Weights of a small GPT-style language model, trained from scratch on English Wikipedia.
Size: 8 layers, width 192, 4 heads of 32, MLP 512 SwiGLU, vocabulary 8192, 6.3M parameters.
Each number is 50 + 10 x the weight over its row's rms, rounded and kept within 0 to 99. Layers, rows and columns count from 0. The size before them is the row's rms in percent of the matrix's.

# down: layer 5 MLP down (transposed), 512x192, rms 0.16, rows 261-284, columns 96-191
# gate: layer 5 MLP gate, 512x192, rms 0.163, rows 262-285, columns 96-191
# up: layer 5 MLP up, 512x192, rms 0.164, rows 262-285, columns 96-191
down261 101:58 53 58 63 54 64 61 54 56 58 47 33 49 35 51 48 45 72 64 59 41 58 60 64 34 48 55 36 45 49 67 29 38 55 44 60 37 47 50 57 37 34 46 62 30 45 38 40 40 64 42 48 68 37 59 44 48 42 41 37 51 43 32 56 44 56 51 64 50 40 38 61 49 61 38 51 53 61 62 77 45 39 56 65 55 52 28 39 49 60 67 55 58 43 71 48
gate262 099:50 54 34 50 50 57 49 44 33 39 45 38 65 47 50 44 36 51 38 34 46 47 42 54 44 49 52 48 33 70 55 36 28 37 40 49 50 44 48 51 51 53 61 36 55 36 57 57 47 40 68 54 42 52 41 45 54 55 39 62 32 47 72 53 34 57 47 40 57 31 41 57 52 41 68 34 55 63 36 69 44 69 48 46 53 41 69 66 35 62 44 50 48 40 37 54
up262 099:50 68 56 63 56 62 53 58 49 45 46 59 43 53 74 46 53 27 37 58 59 58 53 63 44 58 45 46 53 48 32 45 56 62 44 41 62 44 48 45 55 24 30 38 40 49 34 63 50 42 51 51 51 42 55 51 52 62 48 50 46 46 52 62 48 58 50 37 55 60 49 54 53 59 45 54 38 50 37 40 41 41 45 36 49 46 36 54 53 69 54 57 45 67 43 56
down262 097:45 54 39 48 58 51 43 31 37 28 49 50 42 35 56 57 52 51 73 64 38 56 40 53 54 54 49 42 60 48 55 63 53 56 46 69 51 58 53 73 39 69 49 65 51 50 27 43 47 57 54 43 62 47 49 44 34 43 52 50 29 45 63 47 35 67 49 47 50 62 45 61 52 64 51 47 44 55 49 35 56 47 66 53 44 53 61 38 70 42 53 72 33 48 47 44
gate263 089:39 61 45 40 55 40 60 48 38 46 41 55 59 45 37 55 44 61 57 43 36 58 62 45 32 59 45 39 47 55 52 36 61 49 62 53 45 56 50 48 55 48 41 36 41 31 61 48 52 61 52 45 40 42 40 51 41 63 40 46 41 60 54 54 39 56 43 48 51 51 36 42 49 67 60 42 35 39 62 51 43 39 35 44 48 40 46 51 66 48 61 40 53 50 38 55
up263 103:49 47 68 42 48 45 54 41 49 57 52 49 60 56 41 43 39 55 57 43 40 55 84 50 44 48 60 34 65 55 41 48 51 45 43 61 41 66 59 46 44 33 52 28 40 39 66 43 52 50 52 47 55 59 60 77 48 43 53 55 53 56 51 50 50 37 50 43 60 43 45 47 53 57 60 51 34 46 49 38 60 47 49 48 60 36 39 55 67 60 74 49 47 33 52 43
down263 096:56 52 43 48 58 46 60 44 48 52 53 45 52 44 60 51 58 52 55 52 54 51 49 59 54 42 49 45 55 49 51 51 57 56 55 40 44 53 50 38 43 45 52 55 58 53 51 70 57 48 44 45 40 55 46 51 63 45 54 38 52 41 52 48 61 56 55 50 52 45 53 58 56 48 50 51 48 48 42 49 50 55 50 52 54 46 58 53 48 53 59 45 56 45 47 53
gate264 105:59 56 57 45 35 45 41 64 55 43 44 60 34 45 33 59 45 45 41 52 43 44 48 48 46 50 46 50 61 44 55 57 55 46 60 45 64 65 52 44 62 45 45 55 48 53 27 56 45 56 39 53 41 43 56 57 41 54 35 49 46 35 57 34 66 54 44 55 45 60 49 42 67 51 59 70 37 22 75 55 56 48 39 60 41 58 53 69 52 43 56 46 53 55 39 50
up264 102:55 43 34 44 58 70 42 50 30 32 58 53 55 51 55 55 31 53 43 56 57 46 68 62 55 60 48 59 55 50 36 54 44 40 32 59 54 38 60 40 50 60 52 52 38 51 52 34 53 66 57 54 44 39 37 37 58 29 59 56 60 66 61 37 45 55 38 53 47 46 34 54 48 33 44 55 46 58 61 33 51 40 31 77 60 26 51 51 47 47 43 43 56 43 40 38
down264 099:53 50 45 40 52 55 29 57 74 41 40 55 44 45 38 62 56 49 54 41 40 40 46 40 44 63 45 44 63 61 41 64 57 55 69 48 55 32 51 50 48 59 57 41 69 40 30 49 51 36 53 72 59 39 70 52 46 54 50 40 54 71 57 55 36 69 67 62 53 40 45 62 44 58 55 38 50 41 42 44 48 46 55 55 31 42 59 44 45 52 48 61 54 41 46 37
gate265 089:48 44 44 62 52 58 48 64 55 63 64 21 59 44 55 42 57 61 59 48 52 53 55 49 46 51 40 53 64 36 54 49 51 51 39 63 62 45 49 68 52 45 48 45 58 48 53 48 54 60 58 25 41 45 51 47 50 53 46 40 47 35 53 47 47 55 38 34 52 33 61 54 43 33 52 61 41 60 54 42 42 51 46 55 43 40 50 70 41 58 51 40 42 63 43 49
up265 090:45 58 58 45 54 36 39 54 37 50 48 57 43 51 48 41 56 22 54 41 41 44 52 41 53 47 55 64 32 47 49 62 58 63 57 48 47 68 46 62 47 64 45 50 50 40 67 41 58 51 51 61 57 71 56 61 66 45 54 44 57 73 67 40 48 57 54 39 62 63 51 58 50 57 29 53 45 57 50 44 44 36 35 45 56 39 56 59 39 44 43 62 41 62 65 54
down265 092:53 62 56 34 55 44 43 49 42 44 49 54 51 54 52 52 56 46 64 58 48 44 46 55 45 33 55 58 44 37 38 61 46 52 42 56 65 60 51 45 39 31 59 42 66 56 43 59 29 63 41 41 62 51 73 66 90 56 55 37 36 50 40 69 59 66 41 62 42 51 53 42 43 49 31 55 56 45 48 68 37 59 47 49 55 72 40 53 41 54 49 48 51 45 37 64
gate266 104:52 51 46 38 48 48 48 44 58 46 60 62 61 33 52 42 44 58 61 57 63 48 37 71 55 66 58 46 47 62 53 53 47 41 41 54 55 42 51 50 36 42 42 44 53 40 49 50 37 56 57 36 48 53 60 45 38 27 57 67 47 54 31 36 55 40 57 53 75 56 47 35 43 42 58 49 52 52 46 63 43 51 49 47 64 38 56 37 42 54 46 39 62 47 39 26
up266 106:47 56 40 58 42 60 41 56 54 59 65 82 58 25 46 38 65 48 37 68 60 59 70 74 47 58 52 48 53 51 33 52 41 50 64 58 52 48 59 53 63 50 44 60 44 64 43 42 41 43 37 56 43 54 30 50 53 63 62 55 56 57 51 43 65 42 33 51 51 40 44 42 42 45 65 56 44 39 50 64 35 61 65 55 39 51 23 44 46 42 39 56 56 47 39 40
down266 105:61 62 50 51 44 49 58 67 59 45 64 48 37 31 57 47 45 57 52 41 29 67 53 53 63 60 56 49 63 38 36 54 44 54 46 42 62 64 53 44 77 41 56 54 56 62 67 68 57 57 58 49 49 49 42 52 36 60 49 53 67 42 49 54 43 44 47 43 62 46 58 49 63 61 49 39 28 39 61 51 46 39 57 42 47 53 41 55 40 47 16 48 35 36 30 59
gate267 106:48 42 32 56 57 55 54 33 32 61 62 45 61 39 56 71 43 54 52 70 44 57 50 54 47 39 51 46 44 46 51 49 57 51 57 50 67 42 55 43 60 54 65 38 50 36 71 49 68 58 49 50 24 50 59 33 52 65 51 33 62 61 52 52 60 48 49 45 48 67 55 24 37 43 61 51 57 51 33 61 49 49 47 50 46 39 53 55 52 43 51 51 56 43 62 57
up267 101:59 48 59 52 43 61 44 50 58 50 36 43 65 73 32 55 66 50 45 48 49 49 56 28 50 35 47 57 36 81 40 46 58 31 62 59 39 29 52 38 35 55 41 47 42 58 35 44 48 44 66 56 45 50 17 44 60 48 60 33 59 49 57 46 57 42 44 46 44 48 44 51 51 50 28 45 60 51 47 62 58 45 57 47 50 55 82 51 38 45 67 53 43 49 49 48
down267 103:38 57 77 43 60 48 31 46 39 47 59 39 42 48 58 48 43 61 34 58 54 57 46 56 56 60 32 29 54 43 64 45 33 55 54 41 38 39 39 43 56 45 52 57 50 53 59 57 65 49 52 62 47 51 46 43 50 49 47 39 42 57 50 56 49 46 54 53 51 44 39 38 60 46 54 58 50 42 42 45 49 50 51 39 22 61 58 38 55 54 45 51 49 48 52 43
gate268 105:30 46 36 55 62 56 51 41 49 50 41 68 57 44 64 54 61 41 63 44 49 52 15 55 52 58 59 51 62 33 65 34 57 45 51 53 54 23 38 42 43 43 61 56 55 66 52 57 49 42 54 57 49 45 57 54 49 51 49 54 59 55 47 29 52 32 54 41 46 55 48 49 44 57 41 33 57 50 54 46 46 35 50 47 40 48 49 51 65 44 52 49 52 50 39 43
up268 101:35 62 60 62 56 47 43 55 54 45 48 49 29 59 49 46 38 51 47 57 71 57 72 44 38 35 48 50 53 36 57 48 45 49 32 44 37 47 37 49 42 52 51 28 52 54 51 59 45 56 54 52 55 52 54 56 60 47 53 40 54 49 46 79 26 50 50 53 56 43 50 55 51 50 52 62 74 59 47 70 56 52 49 58 72 51 46 56 48 55 56 52 57 49 49 52
down268 098:56 53 55 52 49 43 47 53 42 51 67 35 50 53 55 47 63 56 41 47 50 45 63 36 67 45 44 67 37 48 54 48 49 54 67 35 51 62 56 62 33 53 45 57 59 48 51 35 50 48 74 48 51 46 51 52 68 60 40 62 51 46 54 61 42 23 43 44 44 58 42 54 52 51 49 57 69 62 39 59 41 35 42 45 49 66 54 51 53 55 33 68 47 41 53 53
gate269 098:54 57 45 64 73 55 63 51 67 39 42 41 49 47 45 57 52 61 60 56 57 54 53 58 54 55 22 44 56 50 52 44 35 64 41 51 50 52 55 67 67 52 55 46 63 51 50 50 54 46 56 47 53 60 27 59 57 53 43 56 61 40 47 55 67 40 56 53 53 55 61 50 50 42 50 32 44 40 48 56 50 59 42 54 25 40 57 59 41 35 46 61 46 65 58 48
up269 102:57 43 44 42 35 56 46 68 49 40 37 53 56 53 41 41 61 46 51 54 48 43 33 57 57 64 46 50 56 48 56 49 61 46 54 30 51 42 42 40 68 48 44 50 51 48 46 45 32 56 61 52 42 41 54 45 59 50 47 37 45 59 58 60 40 42 40 69 45 54 49 64 52 46 44 74 45 49 53 51 55 56 54 36 53 50 38 34 44 59 43 41 63 33 45 66
down269 102:57 31 38 44 59 61 37 52 51 49 40 27 60 52 53 42 37 64 53 63 40 48 61 50 45 45 52 52 63 55 51 53 61 66 53 52 71 52 79 50 49 68 58 42 49 55 58 43 40 42 49 63 55 66 47 59 49 48 63 57 45 58 45 44 54 60 53 54 31 40 49 47 83 51 57 56 45 67 56 44 57 51 50 62 35 62 43 60 41 36 42 50 50 47 30 55
gate270 103:48 31 48 46 62 55 42 55 19 58 66 45 58 46 50 42 52 51 56 40 64 50 39 44 27 46 51 37 49 58 44 57 52 53 55 33 65 50 65 67 56 39 69 54 45 33 58 47 65 62 58 39 38 61 56 44 50 54 35 27 58 46 66 47 36 56 59 41 54 60 53 44 52 45 47 51 52 69 52 47 38 47 50 67 53 33 43 55 48 63 56 46 48 45 42 45
up270 101:47 37 43 47 58 36 54 44 56 36 64 64 58 44 52 27 65 47 32 54 52 41 57 55 42 19 46 50 46 48 29 44 54 37 63 57 46 41 67 52 39 53 65 55 50 58 46 44 52 45 47 60 63 52 23 24 48 52 55 35 48 57 64 68 36 46 39 61 48 55 45 61 48 53 53 48 59 52 66 61 58 48 63 47 50 27 53 56 57 46 48 54 59 57 32 57
down270 101:47 53 54 54 52 50 32 60 59 56 60 52 48 48 45 40 58 54 29 46 39 42 48 62 42 49 46 35 59 65 45 43 48 56 31 29 42 60 49 35 53 38 55 48 48 57 55 56 42 48 52 68 62 45 41 51 41 53 38 66 51 41 40 54 37 38 59 42 50 50 45 41 53 62 41 48 56 36 26 35 49 58 38 53 44 68 42 53 58 30 53 40 49 38 58 44
gate271 094:44 54 50 51 61 42 41 63 46 38 52 46 43 57 42 48 37 46 47 66 50 47 58 47 43 45 49 57 45 56 40 46 63 54 29 78 33 33 48 65 55 26 46 60 59 58 58 57 48 47 56 36 44 54 49 44 55 68 50 50 55 62 69 58 55 57 51 48 64 65 70 39 56 40 21 55 52 59 56 54 45 46 44 46 43 42 44 72 37 63 53 44 41 41 53 37
up271 101:52 72 50 50 53 40 53 46 58 57 56 44 72 65 53 48 57 49 47 51 68 62 72 51 55 52 38 56 64 41 51 33 59 64 50 56 40 51 43 65 39 58 39 51 62 57 35 44 50 48 41 31 62 46 42 65 63 41 49 45 57 41 55 65 43 43 53 50 52 27 66 40 26 49 42 39 37 54 62 54 36 44 42 69 53 50 54 50 43 52 49 54 31 45 57 56
down271 107:55 47 71 72 47 51 43 59 48 65 52 37 50 56 47 57 71 64 41 50 60 34 47 63 48 48 61 40 71 55 43 62 60 64 47 71 41 53 52 49 41 56 30 43 49 60 52 28 52 45 37 52 57 55 43 49 57 42 58 44 44 60 49 49 68 55 52 61 57 49 55 51 33 41 54 69 58 54 58 57 46 50 60 43 50 56 53 57 62 63 55 68 50 49 70 46
gate272 103:78 59 45 70 44 62 56 57 56 43 70 63 48 41 64 37 70 37 56 39 55 61 48 42 45 57 65 40 62 58 58 59 49 45 47 36 58 34 44 43 61 36 53 54 65 58 30 51 59 55 59 49 51 57 45 54 43 62 69 46 50 56 51 44 51 39 40 42 54 76 57 65 46 48 51 50 54 72 41 60 55 59 52 57 41 47 48 41 56 60 36 51 45 44 48 48
up272 097:40 56 35 59 48 54 64 56 63 42 47 35 49 60 59 51 53 43 60 60 59 56 60 49 47 50 55 65 50 70 61 66 54 39 48 38 45 35 51 50 50 32 39 64 41 59 81 61 50 53 63 62 52 58 58 62 61 50 59 49 48 40 43 46 68 66 56 48 49 48 46 52 53 57 42 46 61 51 33 48 68 61 49 48 68 49 38 55 63 40 46 75 55 51 62 36
down272 098:38 43 44 60 38 47 71 41 48 45 50 57 42 31 61 51 62 45 42 41 46 44 56 44 57 49 61 45 65 63 45 54 33 63 47 60 55 57 50 54 51 54 49 44 56 53 27 29 49 46 42 40 70 52 37 42 49 67 45 52 34 46 55 56 60 43 54 58 48 41 43 41 65 61 55 54 37 36 55 55 23 64 58 59 52 39 63 58 46 32 30 35 49 42 47 50
gate273 098:43 51 57 50 65 57 56 51 54 60 60 54 62 50 54 57 29 49 51 35 52 48 47 29 53 56 54 56 32 39 39 42 32 35 38 48 56 53 58 56 46 51 62 49 61 40 62 47 36 46 47 52 55 61 52 54 34 52 44 48 40 59 72 47 64 70 54 41 50 50 62 35 61 43 55 25 65 36 56 57 65 56 38 63 43 50 48 49 46 55 38 51 39 47 44 56
up273 096:57 49 53 56 51 47 42 53 36 58 55 68 65 57 53 56 52 33 79 54 55 51 60 36 47 58 40 41 57 53 57 58 51 37 52 62 50 63 56 59 44 54 53 59 53 28 54 70 50 44 37 60 49 39 50 44 66 42 52 32 41 41 37 66 47 60 64 50 65 50 47 31 43 35 54 75 31 52 51 48 47 30 37 56 43 56 53 33 48 62 50 39 50 38 38 56
down273 097:64 53 49 54 44 59 48 42 41 59 60 46 44 66 44 68 46 33 42 37 55 46 52 39 38 34 62 60 50 43 61 47 57 46 29 47 62 54 51 60 46 51 56 57 50 61 39 67 42 41 48 38 46 46 52 50 60 44 60 48 37 48 61 48 56 69 38 49 50 49 53 50 50 41 44 55 53 42 54 45 47 43 44 56 56 50 59 43 55 61 56 48 52 58 33 64
gate274 109:45 56 49 58 60 24 55 56 46 61 50 45 49 44 49 34 55 48 50 48 59 46 53 43 21 46 54 40 53 53 39 49 50 52 53 54 44 57 50 66 58 50 53 48 53 50 63 46 52 44 45 48 43 57 34 45 56 49 40 51 36 52 42 44 48 59 63 30 57 49 51 44 71 57 46 28 44 60 47 54 51 38 23 46 44 50 53 81 32 46 60 54 48 37 49 52
up274 124:46 44 60 38 51 56 51 42 58 56 48 56 60 49 36 38 46 52 54 47 51 51 51 61 27 36 51 52 49 63 62 48 65 56 32 58 50 50 48 48 55 55 47 55 73 65 59 40 71 52 54 50 62 53 49 57 57 43 52 41 53 61 40 71 70 44 56 33 58 40 29 46 57 60 78 57 37 43 42 45 37 46 56 40 57 34 58 76 53 35 57 50 40 48 53 45
down274 114:48 59 41 38 59 38 50 51 45 60 48 44 51 46 34 45 47 46 60 45 40 57 42 41 39 54 48 38 46 61 51 60 45 63 47 52 20 43 69 46 42 47 57 38 64 52 66 53 60 59 55 51 57 48 38 56 63 58 45 32 52 47 66 47 61 55 54 52 73 49 50 51 59 43 67 45 41 41 57 58 40 41 55 50 58 51 54 75 52 55 45 50 56 51 48 45
gate275 097:61 42 46 50 57 41 49 38 64 70 42 67 59 51 65 60 42 51 54 50 57 49 63 47 53 46 45 28 36 55 60 37 59 50 58 34 67 59 50 61 64 40 49 58 54 45 42 60 50 47 51 57 61 49 49 45 48 43 28 41 39 45 36 46 68 53 43 38 59 64 55 60 51 73 43 48 48 45 39 49 42 53 48 49 78 48 60 45 42 58 55 68 70 51 39 54
up275 100:32 51 49 44 64 34 37 41 58 73 39 54 60 42 40 57 34 58 33 45 55 65 60 59 62 51 67 60 41 56 60 66 45 33 53 49 46 50 33 41 52 43 52 56 49 55 44 56 65 35 63 42 37 33 61 57 37 46 35 48 64 47 41 49 18 53 65 39 57 52 51 33 49 58 61 61 61 62 52 53 64 53 59 60 43 45 62 71 63 52 64 45 65 51 57 50
down275 096:37 45 55 53 46 51 29 32 54 46 50 59 43 50 53 45 55 47 40 59 59 44 46 50 45 52 55 48 42 56 52 34 49 48 45 40 31 58 55 55 48 47 45 56 57 36 52 52 63 42 49 43 44 65 43 45 49 34 41 37 51 44 55 55 44 52 46 52 48 40 49 38 58 53 48 30 37 43 45 43 46 51 59 61 63 57 45 45 40 48 43 58 48 56 41 57
gate276 103:61 45 57 40 58 51 41 63 47 54 39 42 40 48 40 52 46 37 55 57 73 63 49 46 55 29 61 63 36 77 50 53 64 60 46 44 52 43 43 62 56 39 48 50 64 51 55 24 37 49 48 44 53 36 19 50 45 70 41 63 63 56 57 49 59 50 43 47 48 43 58 32 47 54 59 32 41 53 39 47 43 45 45 38 37 68 63 55 58 57 61 52 59 48 48 55
up276 108:52 51 46 55 49 43 55 57 48 54 45 56 37 60 39 61 32 47 54 46 37 51 54 51 38 60 52 40 58 50 57 66 26 53 35 53 46 38 53 46 56 44 34 38 38 56 43 59 60 39 26 43 36 47 64 69 53 32 62 56 52 46 60 56 44 60 57 53 41 50 35 61 51 36 45 74 51 33 48 53 60 55 52 47 54 44 32 66 57 44 47 55 72 54 38 44
down276 102:48 51 63 58 48 59 39 51 66 62 53 53 64 55 37 47 47 48 54 59 48 55 54 54 47 34 71 46 53 53 53 36 54 50 34 55 46 55 57 29 62 57 55 27 54 44 72 58 52 57 74 41 43 55 46 66 72 41 59 38 47 45 48 47 52 62 56 35 47 69 49 55 43 56 47 62 58 64 58 50 67 52 49 52 38 37 46 44 48 25 52 60 54 46 66 34
gate277 101:49 54 38 47 57 66 52 53 47 67 39 54 55 48 60 40 48 57 53 29 56 65 44 46 49 50 41 57 33 55 54 43 55 30 41 45 57 62 46 35 64 62 46 49 25 51 50 68 43 45 52 30 37 50 48 56 45 44 53 43 41 39 40 44 47 46 48 34 59 57 57 59 38 64 46 43 38 60 56 49 51 50 57 57 65 79 44 36 48 56 59 45 33 50 65 33
up277 103:45 46 73 57 47 50 59 52 67 64 45 64 62 41 33 50 74 50 51 53 38 57 41 44 55 38 53 51 32 45 63 67 50 56 51 44 62 60 21 50 45 41 49 42 51 45 58 47 54 48 34 45 56 48 63 52 44 63 68 50 48 52 47 54 46 45 57 58 57 41 65 55 54 62 55 45 32 59 52 57 43 43 50 78 45 43 40 61 67 60 48 56 53 55 34 66
down277 104:51 59 42 60 52 55 64 45 48 59 40 53 60 53 43 51 50 36 36 71 47 50 61 48 57 55 36 47 44 47 56 45 45 33 39 43 44 54 40 45 53 54 61 52 53 63 38 56 50 39 38 60 68 53 48 43 56 36 60 42 46 33 44 44 53 66 43 47 39 62 50 51 45 53 45 32 44 61 44 56 41 27 48 46 57 59 33 35 67 57 57 52 34 53 70 52
gate278 104:66 54 30 43 38 69 64 64 44 40 71 46 52 57 46 52 52 48 37 54 63 52 36 46 57 23 66 74 60 59 38 53 50 53 49 42 62 49 63 66 52 53 45 45 40 41 47 66 51 67 43 56 47 45 54 41 50 48 54 45 46 48 44 52 55 48 58 76 59 33 56 37 44 57 38 27 54 68 46 57 52 72 46 51 60 57 63 55 47 51 39 46 44 63 58 43
up278 096:40 53 58 45 41 39 45 55 42 52 46 44 43 36 49 41 47 51 57 57 38 66 59 44 22 51 42 59 44 51 52 30 63 41 45 47 43 58 55 32 37 48 61 65 46 61 40 59 40 38 39 64 44 47 49 58 78 51 47 57 59 40 45 69 44 44 55 53 61 33 49 52 48 56 42 39 46 60 50 62 42 49 66 58 31 51 49 47 62 43 36 54 67 50 35 51
down278 095:40 47 64 59 52 66 53 67 35 57 47 38 50 52 56 47 31 50 60 56 25 51 57 52 52 69 30 46 48 53 45 57 54 52 42 47 54 57 31 41 47 72 47 38 40 57 31 32 45 50 54 54 63 51 42 67 52 47 49 55 72 51 22 50 53 48 62 47 52 44 27 61 49 35 79 52 52 55 49 62 47 34 51 52 49 49 65 62 54 42 46 50 56 55 35 57
gate279 091:39 58 65 64 58 49 37 51 45 31 53 48 65 50 47 62 52 48 36 43 56 61 48 27 63 50 48 33 56 45 35 44 40 52 54 48 57 43 55 54 61 43 51 37 54 51 57 51 56 57 43 51 53 46 55 36 47 62 59 60 57 73 47 47 50 56 69 61 42 46 29 45 38 44 39 39 51 36 44 51 43 38 51 49 46 44 38 44 26 44 36 49 54 38 60 67
up279 092:43 47 49 56 59 51 45 47 51 57 69 36 38 54 58 31 41 49 28 46 40 50 58 42 45 25 32 64 47 56 54 49 44 18 45 45 66 51 42 42 55 47 70 42 53 56 61 58 56 57 56 34 52 55 57 60 60 45 52 40 44 52 48 38 30 47 52 43 51 61 72 46 56 61 44 58 55 64 63 50 58 48 64 59 51 61 48 55 71 49 51 47 62 53 52 38
down279 095:57 37 59 45 62 61 51 47 60 63 51 45 59 59 64 65 55 64 51 49 51 37 51 42 42 35 48 40 61 63 44 34 45 50 50 47 49 55 51 34 63 73 47 38 43 44 47 57 39 50 39 49 68 46 42 50 38 48 56 54 40 43 54 46 37 51 49 37 51 41 37 57 63 50 56 48 55 53 32 45 49 39 48 48 45 49 29 53 49 41 40 35 61 39 45 52
gate280 100:53 45 47 42 57 33 53 52 38 48 60 74 61 49 37 56 45 48 37 50 41 68 48 51 49 44 66 69 47 62 60 61 32 57 44 36 53 60 39 40 43 38 50 55 36 42 59 50 49 65 34 53 59 45 37 46 43 64 59 53 51 52 48 56 37 53 66 41 52 56 46 41 32 43 54 54 45 41 60 38 44 58 47 58 35 67 52 49 32 74 53 47 43 50 49 62
up280 095:52 54 48 61 58 24 47 51 49 46 43 52 45 52 45 61 54 50 47 52 48 57 41 58 47 49 38 80 55 60 48 52 64 44 27 54 60 47 74 48 61 59 57 72 39 53 47 43 62 55 52 42 51 51 38 56 53 67 41 45 47 63 67 36 43 31 57 43 37 43 51 47 47 34 42 48 33 43 57 55 33 51 45 54 20 45 44 58 53 56 55 58 48 52 64 48
down280 100:40 29 35 47 51 35 50 44 34 50 51 51 49 51 49 66 53 65 57 35 52 43 42 60 58 59 58 58 33 53 32 39 50 50 42 30 71 56 47 61 64 48 51 57 54 48 46 53 67 37 50 59 40 53 64 42 40 57 48 57 37 51 43 41 69 38 45 44 41 60 46 48 49 47 35 48 54 59 39 31 55 57 68 65 56 56 45 39 31 70 57 52 41 57 47 66
gate281 101:66 37 37 50 45 38 50 57 35 50 50 37 57 41 37 45 39 62 67 51 47 36 55 46 49 59 48 51 35 68 54 56 59 51 65 40 48 49 57 65 54 45 56 36 24 28 64 43 46 60 58 64 49 71 40 49 49 39 39 50 44 66 36 41 38 58 48 52 48 59 47 47 59 65 55 43 34 54 55 44 55 55 41 49 47 60 80 56 59 62 38 28 66 60 34 36
up281 108:64 51 69 42 61 40 36 55 59 49 57 52 44 58 42 76 50 42 45 55 62 28 21 65 52 40 45 60 43 45 44 57 48 37 47 41 36 37 60 40 38 52 48 61 36 59 55 55 39 51 59 35 41 55 39 40 61 42 47 61 38 46 45 54 32 62 47 36 45 52 49 42 44 37 24 47 43 50 64 51 54 45 50 36 47 58 53 55 36 51 60 47 43 47 72 63
down281 110:74 42 59 51 72 64 42 51 49 26 56 58 54 55 42 50 39 43 44 43 53 39 49 62 57 42 32 61 43 57 50 46 42 42 67 51 40 41 67 50 39 50 47 58 46 46 52 66 50 53 64 48 31 51 51 51 38 56 56 60 40 65 49 43 68 49 46 41 39 39 53 47 49 50 24 40 28 61 62 35 70 45 34 49 51 58 47 51 62 56 44 46 58 39 39 52
gate282 100:45 50 43 39 52 59 50 45 38 68 42 63 56 50 54 43 44 34 69 63 58 52 51 44 61 29 47 43 35 52 71 48 53 51 62 59 43 36 51 60 49 58 51 51 44 46 72 35 23 51 60 60 46 59 51 53 45 58 38 48 48 62 42 45 38 66 52 48 75 52 47 28 57 52 51 34 44 53 36 45 45 55 45 62 57 53 56 68 55 53 56 58 57 50 58 68
up282 102:25 53 57 56 32 42 46 21 68 64 44 49 47 58 39 58 51 54 53 41 39 42 61 70 44 46 45 43 56 44 61 48 69 54 36 52 57 55 33 49 68 53 60 43 80 45 50 47 54 40 59 62 44 46 48 59 52 34 58 46 59 53 47 58 61 68 51 48 42 61 45 65 49 26 49 48 48 49 63 56 58 39 46 32 58 49 47 49 47 29 43 35 37 61 43 48
down282 099:44 52 47 54 44 56 60 46 58 63 51 45 47 52 57 36 37 40 43 35 27 40 48 35 74 54 41 38 37 44 50 61 58 50 21 40 53 46 50 52 38 59 59 54 52 49 41 34 61 54 49 56 40 41 45 62 55 56 50 55 73 60 37 67 60 36 46 59 51 70 24 59 52 42 40 44 48 49 37 56 64 44 49 37 55 36 40 53 38 49 39 49 25 54 29 45
gate283 103:53 37 58 42 37 39 34 49 57 38 50 44 42 64 36 55 51 58 54 53 35 67 32 41 39 48 45 66 37 53 59 40 55 51 76 33 44 44 43 47 17 55 47 36 49 67 56 55 41 54 59 54 57 35 64 46 49 49 42 51 53 46 40 54 56 61 69 38 51 57 44 56 60 44 60 54 59 54 52 56 64 44 42 44 46 53 61 61 49 50 60 46 43 62 53 54
up283 101:44 44 55 41 49 35 62 76 38 53 46 51 49 51 52 48 55 62 35 64 58 42 71 56 32 55 42 28 50 54 41 39 43 37 60 65 44 43 40 30 44 44 35 47 57 53 60 43 49 44 53 41 39 58 63 70 49 39 42 57 60 38 61 57 44 45 53 47 46 52 25 51 37 55 37 59 49 48 54 48 38 49 65 59 47 51 51 47 25 43 61 50 36 63 46 54
down283 104:39 48 48 43 54 61 41 41 36 38 56 36 67 69 57 19 26 66 34 27 55 29 51 62 51 42 33 56 43 40 42 53 48 49 46 40 52 52 60 54 55 54 52 56 57 47 28 52 51 55 51 55 54 52 55 51 68 45 49 41 31 56 51 42 53 30 41 38 52 54 64 60 48 55 41 28 45 61 43 56 68 35 30 46 63 47 23 32 31 50 42 58 58 39 33 58
gate284 088:52 40 30 73 56 69 40 55 47 53 43 42 61 45 49 53 60 35 65 56 47 57 59 66 39 54 79 50 48 64 74 47 51 49 44 47 52 58 36 52 49 50 57 45 32 58 54 42 55 52 41 38 58 57 55 47 41 38 49 51 59 43 46 38 43 90 43 68 54 56 47 50 45 43 44 53 51 41 47 55 51 41 40 49 55 49 62 53 51 43 41 58 54 44 36 57
up284 100:40 51 40 58 62 61 43 60 44 50 46 63 29 51 50 48 50 55 36 66 42 60 56 68 59 52 57 59 63 51 59 45 47 57 54 51 56 59 36 46 55 35 36 42 47 53 49 30 73 54 40 41 51 64 35 47 41 39 68 58 38 43 42 72 32 71 48 66 42 40 40 36 56 44 51 45 54 51 41 41 57 62 59 53 61 51 65 38 48 70 45 63 41 51 46 60
down284 091:59 63 57 41 23 52 40 63 31 59 60 65 51 38 48 43 57 47 44 61 49 61 60 43 50 54 46 56 41 46 50 49 55 59 67 56 36 46 32 50 56 44 47 62 49 40 38 58 48 51 55 51 60 41 63 36 66 49 54 46 46 41 57 53 60 46 35 53 37 66 66 44 47 36 47 44 47 42 34 57 57 50 48 54 47 44 71 49 47 40 53 56 59 53 63 52
gate285 102:38 40 54 58 55 64 48 44 46 52 56 62 46 54 59 57 48 63 50 51 61 45 49 53 47 43 62 35 61 57 49 49 43 46 50 45 71 54 54 49 29 58 53 43 42 56 54 49 48 66 38 43 53 54 67 43 33 47 48 45 50 50 41 61 44 43 59 50 54 55 56 39 36 66 72 44 61 51 33 51 48 53 64 29 59 63 39 49 56 43 50 47 54 46 52 53
up285 100:66 64 49 41 65 55 57 67 65 31 52 49 61 41 47 45 42 53 65 50 60 33 40 45 64 46 62 44 46 36 46 80 51 51 55 58 47 66 46 61 56 56 40 61 53 52 51 45 71 42 54 31 49 56 49 56 51 62 43 54 65 65 48 54 39 39 36 52 59 35 43 66 48 34 46 64 45 48 54 51 57 69 38 50 40 63 48 40 42 44 36 56 33 43 52 42